Part of a small language model's weights: MLP 1536 GELU, vocabulary 2048.
Each number is 128 + 32 x the weight over its row's rms, rounded and kept within 0 to 255. Layers, rows and columns count from 0. The size above them is the row's rms in percent of the matrix's.

# layer 5 attention query, 384x384, rms 0.0345, rows 46-52,110-116,173-180,237-244,301-308,365-372, columns 0-127
size [ 95 103  88  94 100  99  89 104 105  98 100  97  90 105 118 121 110 121 115 109 106 116  92  98  90  84  86  88  83  85 131 118 106 115 113 106 112 113 100  96  89  97  97  97  95  95]
[[149 108 176 125 161  98 181  94 156 156 121 187 115  99 142 185  94 145 155 111  70 133 120 105 105 166 108 122 128 128 148 153 170 134 189  64 100  64 186 126 130 165  32 109 142 105 121 155 167 159 122  85 153 127 129 120 132 171 154 168 187 115 127 114  69 153 137 154 186 137 113 162 117 169 137 150 136 167 125 187  97 170 132 152 127 159 119 161  41 117 151 138 148 119  93 106 123 171 130 138 139 159 154  99 110 113 152 117 150 130 130 118 110 101 108  72 123 173 201 169  62 141 144 115 129  95 109 147]
 [132 120 116 126 158  37 140 140 114 169 120 135  42 165 164 225 134  88 118 137 116 126 103 121 155 120 121 120  88 118 176 158 164 107 104 124 160 139 100 146  88 143 135 122 154 126 142 156 151 118 114  82 122 113 105  89 175 144 134 128 127 149 128 118 112 120  97 118 162 185 139 171 120 129 117  97 152 117  99 103 128 162 166 206 193 163 191 141 139 129 116 119 127 111 107 130  95 141  70 110  70 151 110 141 201 131  87  81 165 128 116 130 122  65 122  90  42 147  60 188  68 165 110 148 128 106 139 143]
 [138 144 123 102 167 121  78 144 115  93 101 126  87 143 102 180 143 173 146 119 129  97 123  67  73 194 103  81 156 114 144 120 131 120 105  87 121  82 113 137 169 178 128 140 102 117 110 164  69 142 139 154 156 104 174 102  67 119 133 108 159 111 127 120  91 175 118 128 165 121 119 150  79 124 161 131  84 159 127 191 144 153  75 121 141  45 124  90 142 146 111  75 113 161 152 139 116 115 136 144  95 137 150 164 152 160 132  95 167 111 172 201 103 105 125 115  82 137 106 119 104 130 124 154 112 138 172 147]
 [ 58 113 109  63 146 106 186 141 133 156 104 120 128 120 125 166 111 178  57  82 160 124  77 108 148 116 120 135 123 129  98 135  48  85 128 172 102 101 153 142 111 146 157 136 152 172 126 150 148 112 179 139  92 171 140 164  97 132 182  71 151  83 106 106 110 145 114 165 109  75 108  72 128  84  83 108  46 162 148 185  98 102 129 141 148  80 159 174  84 152 188  95 130 140 116 102  86 115  81 132  59 156 172 102 140 115 169 140  89 111 163 146 151 153 120 144  85  92 106 132  60 127 166 135 115  36 119 139]
 [118 114 101  87 164 179  67 149  78 118 146 191 130 123 170 103 137 112 132  94 124 131 160  86 123  79 160 123 144  97 109 130 163 162  83  89  97 151  91 160 184 163 104  86 156 101 141 193  90  93 134 156 147 123 121  90 156 117  98 130 161 126  82  91 110 165 124 116 181 142 144 151 148 184 154 117 124 139 145 134  71 137  89 104 139 126  94 172 151  88 151  97  82 222 156 130 120 150 180 184 149 123 100 135 137 115  76 134 143  67 133  85  64 193  75 162 140 112 104 172 157 114 172  90  87  98 132 131]
 [111 107 113  90 166 157 169 129 115  90 105  94  75 103 133  93 122  49 165 142 145 112 110 116 113 157 160 156 117  97 120 111 130 134  88  36 104 124 140 126 112 147  90 106 158 165 182  85 116 158 113 184 146  61 103  77 130 125 182 167 119 110 131  97 143 149 160 166 132  79 149 117 154 172 120 176  98  95  92 178 174 151  72  82 121 140 127 145 193 127 180 178 133 101 127  87 188 124  86 144 115 145  96 133  80 146  98 141 136 141 104 139 163 105 142 100 122 132 123 146  43 116 117 137  69 152  54  99]
 [193 117 131 123 133 211 108 144  94  91 136  59 161 142 153  88 104 100 146 128 156 139 168 147  42 105 137  87  94 102  93  96 115 134  67 116  87 179  91 110 159 137 155 127  70 111 109 100 152 166 181 129 174  85  93  82 115 131 154  95 104 144 163 113 127 135 143 134 171 152 110 133 128 134 102 122 119  79 152  63 132  96 145  85 136 109 123 163  77 161 131 206 131 125 119 118 109  98 144 125 100 120 160 113 117 126 129  23 130 151 134  77 118 140 131 125 226 141  72  94  96 137 126 133 134 151  87 100]
 [112  96 200 171 151  88 137 127 163 148 144 161 134 144 117 146 103 150  98 106 142  96 137  89 141 124 129 116 149 131 145 148 191 118 160 179  95 151 162 131 134 141 101 113 121 151 165 182 101 153 117 119 181 118 130 119 152 198 121 145 183  75 118 129  74  91  92 140 164 133  76 101 132 148 156  94 195 109 123 141 116 142  98 186 102 163 130 108  82  95 119  53 187 114 128 135 150 140 116  99 175 138 100  82 172 124 115 147  92 167  78  56 138 138 169  93 103 128 192 167 127 148 161 110 141 124  72 175]
 [101  93 115  72 110  98 168 160 114 161 133 130  80 148 131 132 101 129 120  78 133 133  49  69 194 133 128 196 185 169 109 113  44 135 144  93 139 195  86 101 125 104  87  81 176 154 107 136 136 102 150 121 169 141 129 138 153  99 126 133 106 116  90 199 128 164 151 131  68 186 136 200 169 159  53 137 137  89 156 102 111 115 128 114 121 123 134 109  62 175 178  93 128 136 102  85 134  96 143 149 112 120 115 146 159 138 129  92 140  37  89 136 138 116 122 132  58  85 120 130  84 123  89 138  93  86 156 112]
 [115 161 135 119 131 187  59 171 113 118 123 102  67 171 110 143 167 159 132 104 183 121 152  81 121 159 157  85 140 105 149  79 116 121 130 120 118  82 176 191 119 142 177 138  45 141 126  45 129 131 104 145 101 129 136 130  77 157 173 208 136 173 136 110 157 137  66 108 132 147 135 145 136 126  43 123 158 158 170 162 118 121 135 147 142  56 138 111 177  91  79 105 169 129 122  86 165  88  78  96  85 154 137 213 174 156 148 140 133 152 154 182  99 208 152  87  79 122 148 143 118 129 139 116 105  88 123 125]
 [ 53  80  74 148 108 128 174 110  88 160 109 135 113 175 100 200 140  45 114  83 183 116 109  92 158  73 116 177 119 115 110 105 108 152  85 112 119 154 110 183  44 161 155  52 196 123 113 168 128  78 188 100 113 148 109  76 104 155 158 129 159 221 110  95  84 169 128 151  84 146 100 194 162 119 113 106 126 126 150 117 164 124 163 111  90  98 164 132 137 106 141 108 110 144 132 104 116 110  73 124 120 113 175 152 112 147 131 154 124 121 145 166 154 166 120 150 123  75 134 159 128 135 103 132 128 157  60 109]
 [106 106 120 102 148  96  80 115  82 145 130 132 133 100 162 180 101  84  98  92  87  84 189 147 145 131 146 160  66 121 149 147 212 134  41 140 136 147  59  88  99 143 138 155  74 140 187  84  96 147 113  74 169 181 168  79 173  88  65 159  87 136 145  95  84 132 130 118 150 130 151 127 127 166 127 147 153 120 174 146  96 186 195 151 190 172 183 157  84  73  55 132 108 149 182  83 156 125 108  87 139 119 126 132 128 107 107 137 146 102  47  88 114 172 112 124 153 145 105 126 124 107 152  99 104 109  96 137]
 [ 79 127  99  90 112 117 117 152  60 125 159 117 140 100 122 163 124  73 149 136 163 108 127  81 169 138 165 103 136 137 106 148 122  92  74 137 134 132 155 127 138 139 103  95 149 169 149 126 125 165 117 141 112 107  93 137 129 133 121 128 152  94 177 107 163 124 123 155  38  92  80 113 131  84 114 109 132  65 135 144  89 140 165 106 169 111 101 176 119  86 113 129 169 205 132  82  56 130 174 114 130 139 139  97 107 129 149 127 101 151 145  86 125 134 119 160 172 143 125 110  69 207 118 119  83 119 205 155]
 [ 88 148 112 215 145 182 112  98 155 119 121 101 154 158 166 116 141  80 140  93  99 133 136 161 176 133 134  90 134 109 113 102 130 132  72 107 114 148 128  94  97 134 102 154  55  83 126  72 125 124 154 118 144 170 122 114 113 127 185 144 136 146 132 180  90  57  97 104 122 158  96  91 122 185 145 155 102 140 112  86 146 153  91  53 146 102 140 139 110 129  99 101 152 151 144 107 116 112 183 123  74 159 127 168 103 159 159 102 110 221 160 160 118 138 149 124 153  86 121  93 137 176 139 126  79  89 147  99]
 [ 97  86 134 186  94 157  89 155  96 117 114 126 192  82 108 160 155  96 156 173 160 134 176 190 114 131 139 133  78 197 155 115 151 106 114 123  88 121  88 113  99 109 155 147  91 116 125 147 176 178 116  97 172  47 101 129  95 122 124 106 108 151 162 170 156 101 126  81 124  79 150 122 105 167 138 167  79 112 111 120  90  63 190  92 131 155 136  93 139 156  83 159 155 112 103 135 132  94 136 223 116 112 131 150 105 120 130  52 139 175 161  74 103 104 140 181 177 123 133 105 165 157  93 131  99  93 112 114]
 [114 183 187 131 130  25  96 120 146 127 151 187 169 143 161 170 109 123 164 104 123 106 143 118 137 154 126 114 130 127 121 135 144 128 165 120 114  55 146  70  88  89  33  97 110 185 112 174 217 116 126  15 140  93 124 130 189 143  84 134 203 100 124 166 124 110  90 185 174 124 130 114 142 127 160 114 139  81 169 103 119 184 134 186 144 146 190 121  81 135  88  95 144  80 141 176 133 151 158 130 151 108  95  88 154  94 165  99 120  80 151 104 103  70 116 113 125 176 141  98 122 132 143 113 140 120 145 150]
 [127 121 116 112 140 134  85 154 133 113 148 207 161 178 130 192 175 124 115  81 177 159 145 114 114 130 103 163 107 145 158 122 153 125  82 117 133 105 148 127 113  94 113 119 161 162 180 117  94  81 129 143  87 167 166 121 169  88 138 158 164  94 150 155  64 110 148 132 108 118  99 135 169 177 123  47 208 114  98 116  92  50 128 208 182  75 155 149  77  77  86 108 102 132 110 106 174 108 128 117  86 131 137  77 163 151 163 129 142  84 117 174  98 141 189 147 115  95 175 169 104 163 167 125 100  65 125 150]
 [175 150 138 136  80  90 161 121  75 137  97  90 157 100 111 221 143 167 132 110 141 130 126 117 150 122 122  82 136 131 115 125 109  99 109 164 216 136  72 174 165 105 139 105 130 169  98 123 120 157 148 151  68 143 135 180 135 147 163  92  85 182  97 160 133 159 101  78 149 173 118  96 121 177 127  58 160 121 131 161 104  56 133 158 149  94 187  85 119 100  63 127  96  79 166 124 172 153  94 107  80 167 170 155 161 157 154 127 126 108 144 172 104 127 149 136  92 120  82 131 125 142 132 117 101 100 153 116]
 [134 136 128  51 136 133 141 124  64 148 132 226 104 102  97 179 122 125 108 118 201 160  95  99 157 136 117 121 115 175  75  75 125 120 138  90  89 111 165 135  89 173 154 112 113 148 146 142 160 143 112 202  95 139 134  93  99 109 105 107  90 142  90 167 104 104 142 195  63 174 114 132 169 147  77 145 144 149 121 151  81 120 119  68 165  83 149  95 148 175 180  93  77 150 144  89 119  85 111 115 133 168 173  73 115 145 154 143 167  32 109 128 207 122 112  92 175 116 129 153 131 160 129 170 121 109 113 140]
 [150 102  74  87 120  97  77  90 122  85  96 195 134 133 102 126 137 110 118  70 145 143 148 170 126 114 112 120 116 103 128 143 126 186 136 123 145 155  84 168 120 189  98 112 141  99  79 114 124 143 119  84 156 195  83 123 134 112 103 124  96 117 114 140  46 110 113 126 154 137 162 151 135 131 125 200 169 147 107  77  76  98 152 163 111 134 147 155 142  96 136 138 136 128 111 124  73  98 155 117 165  93 155 164 150 122  99  90 126 145 156 138 188 182  94 125 135 147 123 139 127 140 134 129 114  78 106 161]
 [147  99 135 126 104 145 120 138 146  92 100 170 125 130 101 136 137 164 139 111 138 132 101 168 175 132 204  79 116 125  96 111 115 121 113 160  73 187  78 149 130 117 112  95 165 116  44 160 118 132 122 135 192 117 128 141 110 146 195 120 161  90 143 139 153 134 105 132  73 117  68 123 148  99  95 111 120  70  88 109 101 167 135 126 173  98 134 173 131  96 124 158 148 139 122 102 161 136 131  59  88  88 130 105 116 112 128 112 111 182 156 151 175 150  89 161 143  45 147 116 118 122 113 160 127 136 125 141]
 [111 149 103 133 183 141 141 105  98  75 178 149 128  92 168 115 130 142 138 129 110 134 104 154 118 137 103  88 129 118 126  93  68 156  91 130  75  98 122 114  83  56 155 142  90 126  74 104 147 144 144 144 155 188 152 123 149 177 162  81 130 123 148 122 104  68 126 109 141 143 182 128 120 172 164 146 175  97 115 160 106  89 105  84 108  88 122 119 102 151 128 180 127  85  97 161 108 179 146 162 113 150 149 120 134 207 114 153  86 134  95  79 153 102 176 145 150  96 107 127 143 185 165 186 114  84 145 104]
 [116  71 142 182 144 145 139 136  98 162 130 111 116 137 142 119 124 138  91  96 156 111 129 193 161  96 175 102 152 139 119 122 109 157 135 118  78 179  72  88 131  94  96 120 148 107 131 161 166 129 109 138 164  87 141 116 144  95 115 106 102 142 152 132 121 145 142  67  93 109 115 145 139 123 146 144 133  92  41 209  91 102 142  90 165 108  88 121 150 174 170 134 156 109  78  84 155 125 136 154  93 130  90 120 113 132 136 179  76 139 128  66 128 145 131 149 210 121  86 162 189  95  52 184 133 120  84 169]
 [157 102 225 125  96 171  82 128 133 154 150 147  95 153 136 100 114 129 121 125 165 168  80 135 111 140 171 150 141 106 162 117 130 137 126 143 153 124 112 149 136  88 124  21  96 174  87 161 135 174  83 154  91 156 157 152 151 198 120 161 124  65 149 143 100 141 102 134 135 175 127 141 109  91 131 159 127 157 175 118 144 166 147 135 134 118 114 198  41 137 152 167  30 127 114 134 148 131 137 156 106 132 145  78 166  89  72 172 103 102 103  85 182  91 112 101 106 169  78 113 100 147 121  93 126 136 108 143]
 [178 108 148  92 116 160 165 185  66 125  72 143 115 109 148 118 102 134 184  76 117  95 160 102 186 138 113  91 141  78 203 177 107 196 191 109 193 103 149 118 142 118 113 128 150 124 171 144 158 180 157 129 116 138 182 122 156 131 155 133 166  94  93 146 165 130 126 198 113 149  88 169 174 133 131  85 134 109  96  84 146 110 112 139 153 153  93 102 146 144 113 145 107  68 153  82  97 185  63  98 122 147 136 142 186 105 108  71 155 117 195  74 100  67 237 113 120  96  78 112  95 165  80 140  30 168 100 127]
 [122  86 122 153  92 192 184 105 107 161 127  96 106 130 129  85 125 145  78  74 153  74 146 103 159  92 139 129 165 104 107 128  89 105 138 117 149 183  73 176 144 140 165 148 109 161 125 115 138 177 156 148  66 113 149 141 138 207  94  95 135  63  74 150  78 167 163 169 175 177 110 182  88 124 109 129 137  74 164 136 123  46 133 169 172  85 111  59 127  95 177 101 111 125 125  99 117 130 134 137  71 167 175 133 173 119 130  82 105 129 117 175 103  68 155 130 138 154  64 126  98  76  53 178 135 137 140 143]
 [100 122 130  84 108 145 114 134 117 144 146 115  92  81  98 167 131 105 161 108 125  57  64 113 160  96 124 185 102  93  80 100 118 128 158 155 125 144  64  95 103 153 131  66 147 156 155 141  88  99 137 175  92 161 137 122 125 136 146 106  92 122  46 196 112 116 153 113  69 160 135 142 152 121 118  98  69 107 147 103 146 110  47  98 103  98 133 148 144 131 229 129 148 129 152 127 130 160 121 111 104  74 186  81 130 103 131 103  56 139  90 188 193 133 143 183 163 109  96 118  97 118 118 134 152 148 100  77]
 [106 174  97 157 112  52  75  86 156 122 125 155 117 132  88 132  69 106 104 121 249 122 156 115  87  75 129  74 165 173 164  86 147 128  75  93 129 168 144 172 138  85 101 125 145 132 106 133 130  66 158  50 120 166 115 144 150 182  84 107 106 144 109 167  79 185  84 122 148 164 161 149 102 111 122 114 216 114 189 187  82  95 159 107 162  96  95 141  88 181 192 156 136 122 109 153 160 136 183 172 177 175 117 117 142  87 137 172 122  57 117 118  94 114 123 128 127 144 163  90 145  80 106 101 128 152 149 169]
 [160 112 114 124 124 102 145 168  97 129  77 155 153 153  91 164 111 110 144 131 154 108 172 202  49 141 117 113  57 117 172 152 163 167 150 152 167 130 122 138  74 193 160 114 132 161 153 110 125 106  99 126  91  79 130 161 103 137 189 166 199 139 105 173 126 110 112 156 130 150 144 134  96 140 116  98 145 124  97 114 143 178 123 141 214  97 160 119 110 106 125 104 132 124  97 123 152  93  68 141 167  92 122 147  98  77 144 187  99  54 139 146 124 120  69 186 120 128 127 130 125 121  53 129 136 194  92 175]
 [196 127  83 103 153 154 107 125 110 147 156 123 182 151 151 113 147 126 133 127  93 101 160 108 111  55 106 131  91 104 150  83  83 157 169  95  98 159 119 155 112 121 133 101  68 109  84 157 202 165  81 105 106 122 113 111 124 137 106 119 168 118 123 123  63  97 102 127 107 106 143  96 148 143  67 143 145 149 115  96 199 144 167 126 106 149 180  98 100 139 130 116 151 141 107 180 139 133 125 115  69 148  92 128 118 168 125 113 122 137 139  42 121 105 144  82 163 141  97 100 170 162 136 156 153  89 112  61]
 [ 72  55 103 136 102 151 142 157  84 140 116 156 152 119 131  91 151  74 153 119 158 118 117 162  80 115 187 102 144 157 170  82 136 127  97 120  69 123  63 149 102 136 124 134 120 119 123 166 119 120  98 154 119 103 132 133  92 114 140  93  84 174 213 141 151 130 143  71  61 104 167 113 106 160 172 165  59 147 103 139 140 126 181 119 117 181 126  95 114 153 108 170 143 165  73 149 135 136 102 191  83  85 105 123  95  76 132 134 122 190 161 128 104 129 126 180 148  99 125  97 219 131 129 142 115 117  70  74]
 [126 170 172 163 111 138  84 126 182 106 101 192  76 195 126 141 122 102 142 127 131  77 124 130 117 180 163 118 169 148 115 146 103 143 128 134 143 171 150 120 123 118  81  87 116 160  78 141  98 177 132 118 173 131 170  95 243 169 111 103 165  54 118 119 111 164  64 136 160 188 138 143  87 114 131 110 106 125 186  97 133 138 109 204 154 124 136 125  54 179  99 122 127 118 162 102 173 140 172 119 181 150 146 112 153 120 108  76  92 123 119  95  93 105 138  68 119 148 147 138 132 160 110  96 190 185 110 152]
 [142  39  98 132  73 153 100 132 147 115  75 144 131 164 127 109 111 126  90  91 150 145 160 100 172 136 149 157 118 178 163 148 144 143 155 109 122 143  99 112 119  92 109 138 173 133 147  79 133 117 186 183  61 179 109 132 225 148 134 152 153 143  79 205  80 121 140 164 185 133 114 139 160 189 100 119 171 161 132  93 107 108 144 153 176  83 161 181  96 145 159 159  68 132 123 124 146  94 110 145 148  99 135 148 162  90 114 149  84 124 147 138  95 123 205 117 147  90 184 179  82 194 152 135 115 130  90 109]
 [110 133 110 134 129 135 142 193  83 145 124  77 127 114 124 159 166 131  83 109 104 116 170  96 111 173 163  91 207 121 106  81 102 107 135 125 155 126  95 176 106 165 131 104 163 103 124 112 127 166 144 162  89 157 101 145 112 164 212 103  73 163  95  92 157 146 116 127 196 133  57 136 150 103 102 152 178  89  98 160 101  29  79 151 143 132 167 111  96 128  89  77 109 129 135 134 166 165  79 112  77 123 193 159 214 174 134 139 129 105 131 212 135 193 162 151 110  94 102 144 149 111 152 176  93 124 103 158]
 [150 169  96 112 136 188 165 132  88 124 138 166 122 111  69 146 102 121 135  90 181 120  19 125 116 127 169 140  97 132  44  90 136  92 107 134 122 159 104 107 122 189  69  88 136 157 105 124  88 114 132 158 114 160 129 101  67  76 149 124 122 125 129 133 178  97  98 178  98 122 127 122 142 134  90 107 121 176 153 166 112  90 131  97 143  66 170 119 149 156 189  97 105 137 155  91 168  98 111 127 132  94 164 118 105 181 136  95 118  55 142 137 211 155 129 138  85 164  76 137 142 115 149 126  80 124 126 127]
 [183  79 136 100 134 105 121 145 120 120 169 160 100 142 142 162 131 119 141  95 115 118 198 126 157 108 145 144  97 172 103 138 168 112  70 142 159 162 136 161 149 185 143 152 150  98  74  69 119 158 115 128 155 132 137 116 154  95 117 126  95 172  63 105 111  95  98 117 148 139 110 125 145 123 138 112 179 134 157 143  77 125 198 166  82 116 131 152 124  60  98  84 155 121 111 116  95  41 161 143 153  97 136 127 140 168 115  63 166 134  73 102 107 156 166 108 131 177 128 127 164 115 170 159 105  97 134 130]
 [ 88 121 138 123 138 199 113 104 142  81 117 152 127 125 143 152 120 134 149 142 107 130 122 218 104 185 167 144 160 127 131 106 170  42 100 174 146 122 119  94  95 109  93  92 148 123 100 186 121 112 124 133 104 149 113  63 141 119 167 152 164 118 133 175 194  78  61 138  99 143 130 185 126 136  88 125 147  85 109 145 140 116 176 114 176  92 130 142 114 131 195 159 167 156 104 120 158 155 116  98  99  76  89 110 126 153 142 111 112 136  89 119 185 153  41 155 101 133 115 128 128 154 170 108  92  80  85 156]
 [116 164 108 153 106 181 116 104 150 125 179 147 155 176 159 130 225 154  95 147 139 152  77 150 140 168  84  51 130 121 116  96 164  78 115 135 141 103 145  94 125  60 131 115  79  84 124 117 175 152 123 131 102 109 157  86 105 105 141 145  85 104 178 134  98  84 125  91 101 155 189 155 123 156 156 115 138 120 124 138  98  82 112  90 111 103  99 160 157 137 108 145 166  99  98 174  62 165 182 132 120 132 127 148 112 170 115 113 128 116 137  77 147 138 211  89 165 100 133 129 132 131 193 132  98  74 158  91]
 [ 94  31 170 145 143 155 162 192 110 137 145 100 160 101 147 187 146 112 157 119 145 112 151 154 130 110 134  88  90 126 157  85 109 153 114 120 118 124 112 159  70 154 122 124 141 119 127 111 142 119 140  46 169  75 120  97 118 146  76  59  98 151 193 103 126 116 164  67 116 103 115  86  84 118 173 170 148 147 110 153 141 135 117 115 109 130 130 107 147 158 128 129 157 115 116 155 117 118 137 178 101 125 101 156  96  98  96  90 130 202 220  98  59 142 153 141 159 112 147  84 240 149  72 128 124  91 101  78]
 [122 150 157 113 131 112 138 135 174  80  86 154 112 183  94 113  82 112  96  75 116 132 120  49  93 135 120 120 155  88 123 168 159 111 163 128 107 103 136 113 140 172 108  94  92 186 121 193 160 103 117 120 104 103 108  78 170 200 120 147 125 119 161 136 159 138  94 148 126 144 125 107  98 100 134 148  58 162 106 115 139 177 127 136 144 164  80 133  37 175 110 166 117 132 160 175 131 190 160 132 113 111 143 122 145  56 121 125 100 131 125 109 132  86 132 108  90 179 185  88 131 170 156 118 197 185 105 157]
 [160 157 149  55 100 144 162 126  86 176 131 159  92 178 204 165 159 161 167 121  98 172 173 114 156 155 120 160 127 111 178 157  98 104 135  99  96 170 111 153  94 152  70 101 154  84  92 159 154 163 173 125 113 154 143 130 137  88 182 197 148 128 177 195 143 102 158 159 154 164 115 142 118 123  92 157 126 177  76 115 111 170  57 192 124 149 138 123 113 134 113  74 123 106  91  94 135 134 105 179  67 143  88 145 123  96 141 107 185 118 140 114 117 100 115  98 148 123 109  92 106 129 151 113  92 130 143 162]
 [179 140 103 120 138  85  94 175 113 183 187 102 130  81 113 225 111 135 111 142 141 103  96 140 173  99  76  91 194 150  97 109 105 120 111 141 114 143 134 161 148 158 165 114 132 150 125 164 128 150 143 140  94 179 106 148  85 110 156 116  80 112  99 147 145 121 105 113 100 129 149 140 130 148 160  91 167  77 114  96 101  92 187 127 164  93 102 112 133 111 139 101 148 155 130 174 114 148 126 181 117 144 105 128 195 148 129  89 122  74 131 169 105 122  95 102 105 124   0 139 156 120 126 188 127  93 146 163]
 [120 104 133 140  75 149  98 164 103 126  98 185 108 112  93 158  91 164 124 113 184 138  74  90 172 104 150 114 129 181  66  63 110 107 100 116 143 219 177 169 110 175 140  55 164 120  96 100 145 122  89 144  93 148  97 136 116 152 101  90  62 150  91 162 103 116 162 168 108 121 126 141 102 150  83 111 121 109  84 172  63  87 136 157 172  77 118 141 129 122 193 159 164  77 113 104 123 158 151 128 118  88 175  88  98 116 145 136 129  77 139 141 172  88 140  96 162 156  71 172  61 133 164 194 141 150 189 105]
 [144 135  86 115 142 113  70  25 120 108 158 117 114 102 131  83 171  87 144  83 117 202  86 141 163 101 183  96 142 134 152 127 188 149  76 107 161 123  83 179 173 179 119 144 122 133  85  88 128 121 114 125 152 145 122 133  95 163 166 167 171  67 101 131  90 152 138  80 113 133 118 148 161 145  97 137 142 137 125 158  46  86 124 122 182  92 128 194  94 122 168 132 137 139 127  72  98 131 125 118 135 149 145  78 180  84  79 115  69 172 117  94 138 164 102 128  84 164 116 106 123 104 118 154 129  89 137 113]
 [160  95 113 132  93 117 163 174 145  97 126 186 180 111  66 214 101 181 154 107 127 177  83  95  86 138 153  96 129  71 144 152 148 148  80 162  67 104 125  96  85  99  75 186 129 113  72 139 134 199 136 146 100  97 128 139 117 120 168  86 113 128  60 135 126 112 140 161 162 102  87 110 129  77  73 160 176 146  86 111 125  86 140 104 113  75  79 129 105 130 152 155 174 114  71  92 142  77  56  73 130 138 162  99  83 124 141  79 117 139 112 182 132 102 147 113 132  85 149 131 120 134  85 122  81 140  44 150]
 [126 131 102 178 114 170 116 154  98 146  89 110 149 156 174 116 133 138 107 130 121 155  81 174 118 155 127  85 163 108  77 130  66 102 140  91  73  92 131 116 153 113 168 159  34 109 140  76 150 156 155 128 129 128 114  97 116 153 169 138  95 124 148 128  87 130  64 112 145  99 140 130  95 136 132 140 100 145 114 153 120 152 120  59  97 101 136 121 153  39 132  34 135 124 136 170 121 161 150 130 121 168  84 120 158 159 149 108 125 164 213  66 141 147 171  96 178 142 155  67 111 127  94 137 145 176 141  95]]
# layer 5 attention key, 64x384, rms 0.0394, rows 45-52, columns 0-127
size [106 109 101 100 100  98  97 104]
[[180  90 146 149 141  58 132 119 116 102  76 157 110 110 118  77 125 101 113 155  70 120 204 146 130 123 100 137 144  77 131  93 179 147 131 128 118 172 111 140 174  63 132 174 143 115  78  97  87 150 152  99 187 157  76 146 155 116  88 155 109 106  62 210  58 116 142  98 161 101 143 111 114 105 177 190 141 119 125  74  56 167  78  84 110 198 108  90 116 174 158 125 100  69 158 147 100 181 219 121 167 130  89 154 120 115 131 162 156 131 108 101  50 129  64 149 121 135 115 105 154  90  68 157 125 152 170  50]
 [175 122 181 100  91 145 137  72 139 170 160 145  78 141 169 187  91 181 132  94 152  92  81 116 178  92 115 116 173 150 100 157 105  79 129 165 108 115 126 157 109 143  58  83 137 151 109 141 125 136 119 142 110 186 132 132 158 172 139  62 132 170 126 124 154 128 165 106 151 132 116 120 139 141 108 139 137 116 154  70   6 161  93 123 161 137 113 106  76 148  83  71  75 102 136  98 170 145 145 168 138 145 118 146 159  97 117 140 105 106 105 108 188 118 163 147 165 121 167 113  71 168 142 124 110 143 124  61]
 [149  99 161 131 137 138 156 184  76 135 143  99  82 112 128 134 109 119 149 147  98 100 107  86 144 146 159 121 131  81 147 107 112 132 148 153 148 174 127 121 143 117  75  59  57  87 115 107 128 125  96 116 164  97  57  93 123 123 104 102 116 178 164  40 128  52 143 184 120 131 144  57  88  94 113 151 112 106  86 146 177 115  99 152 147 114 162 125 139 123 124  75 105 127 156 123 156 136 121 142 110 101 130 126 108 127 133 144  92 162 139 158 115 148 156 168 161 102 134 106 173 139 134  98 149 156 147  66]
 [186 123 155 109  96  64  93 144 113 135 152  66 111 109 118 121 120 157 158 190 156 158 155  80  68 116  97 150 137 139 134 129 105 142  79 147  96 146  77 152 122  93 164 179 156 205 159 137  88 167 126 174  86 135 156 172 193 158 126 200 112 158 126  69 116 155 122 161 162 159 140  98 144  83 147 158 138 103 133 165 120 144 105 214  76  97 127 110 133 105 120 123 141 125 122 128 158 113 113 139 202 157 130 135 148 132 139  98 150 170 131 144 117 171 135  69 150 155  90 119 129 128  81 109 108  54 127 109]
 [132  48  89 140 108 121  99 136 133 146 106 133 160 105 130 148 187 129 143 129 116  92 170 141 159 149 138 171 166  77 142  57 111 114 143 115  89 137 115 140  96 126 155  90 184 154 152 142 159  94  32 147 115  74  81 185 124 142 173 102  89 147 111 125 177 113 110  91 104 135 112 101 169  99  74 197 154  41 101 139 145  92 162  42 154 122 146 136  96 122 148 148 142 148 145 123 133 166 125 133 175  93 116 146  64 170 129 115 149 177 113 191 143 141  52 124 145  78 114 149 144 117  41 111 124 119 124 135]
 [125  82 169 113 127 105  90 173 152 114 102 151 111 134  85  73 155 146 118 112 157 144 167 129 168 152  68 107 137 137 190 160 163 128 117  84 128 144 116 161 125 167 106 191 115 124  87  96 128  78 133 125 104 129  98 113 142 100 120 177 204  86 115 127  86 148 133 139 161 149 167 108 112  91 174 120 106 161 115 148  98 143 106  56 111 157 129 157  46 164 150 133 100 105 108 128 127 127 103  95  57 121 162  69 152 140 135  75 199 154 163 209 194 140 159  40 108 170 167 126 145 114 152 176  81 171 148 113]
 [132 123  90 179 111 148 183 176 107 131 114  90 126 108  76 152 187 139  84 117 130  95  73 149 146 110 155  92  88 173 105 146 130 126  63 136 159 113 165 162 120 180 170 140 144 116 135  15 132 152 143 164 115 127  50 155 114 160  66 141  90 150 149  60  86  80 123 108 109  90 124  86 123 123  48 136 149 159 139 139 122 165 241 129 165  67 129 118 110 120 136 141 141 147 106 103 168 108  56 170 137 151 161 115 155 128 139 100 123 138 169 181 142 176 147 148 144  86  97 143 112  90 103 110  81 136 128  96]
 [161 130 126 140 152  56 135 141 113 146 139  88 141 126 199 174 192  94   8 100  91 115 102 163 107 125  91  92 145  36 119 155  88 177  90 142 153  85 169 129 103  96  99 132 158 111 133 148 132 150 119  82 106 165 103 115  80  87  94 149 134 126 138 147 100  80 120 112 187 144 118 102 122 125 147 141 100 190 122 173 140 208 160 136  98  88 124 172 128 113  99  91 151 197 139 135 153 141 223 123 144 156  65 154 175 152  95 161 137 132 123  87  86 189 109  94 141 153 183  84 146  68  89  97 167  82 142 162]]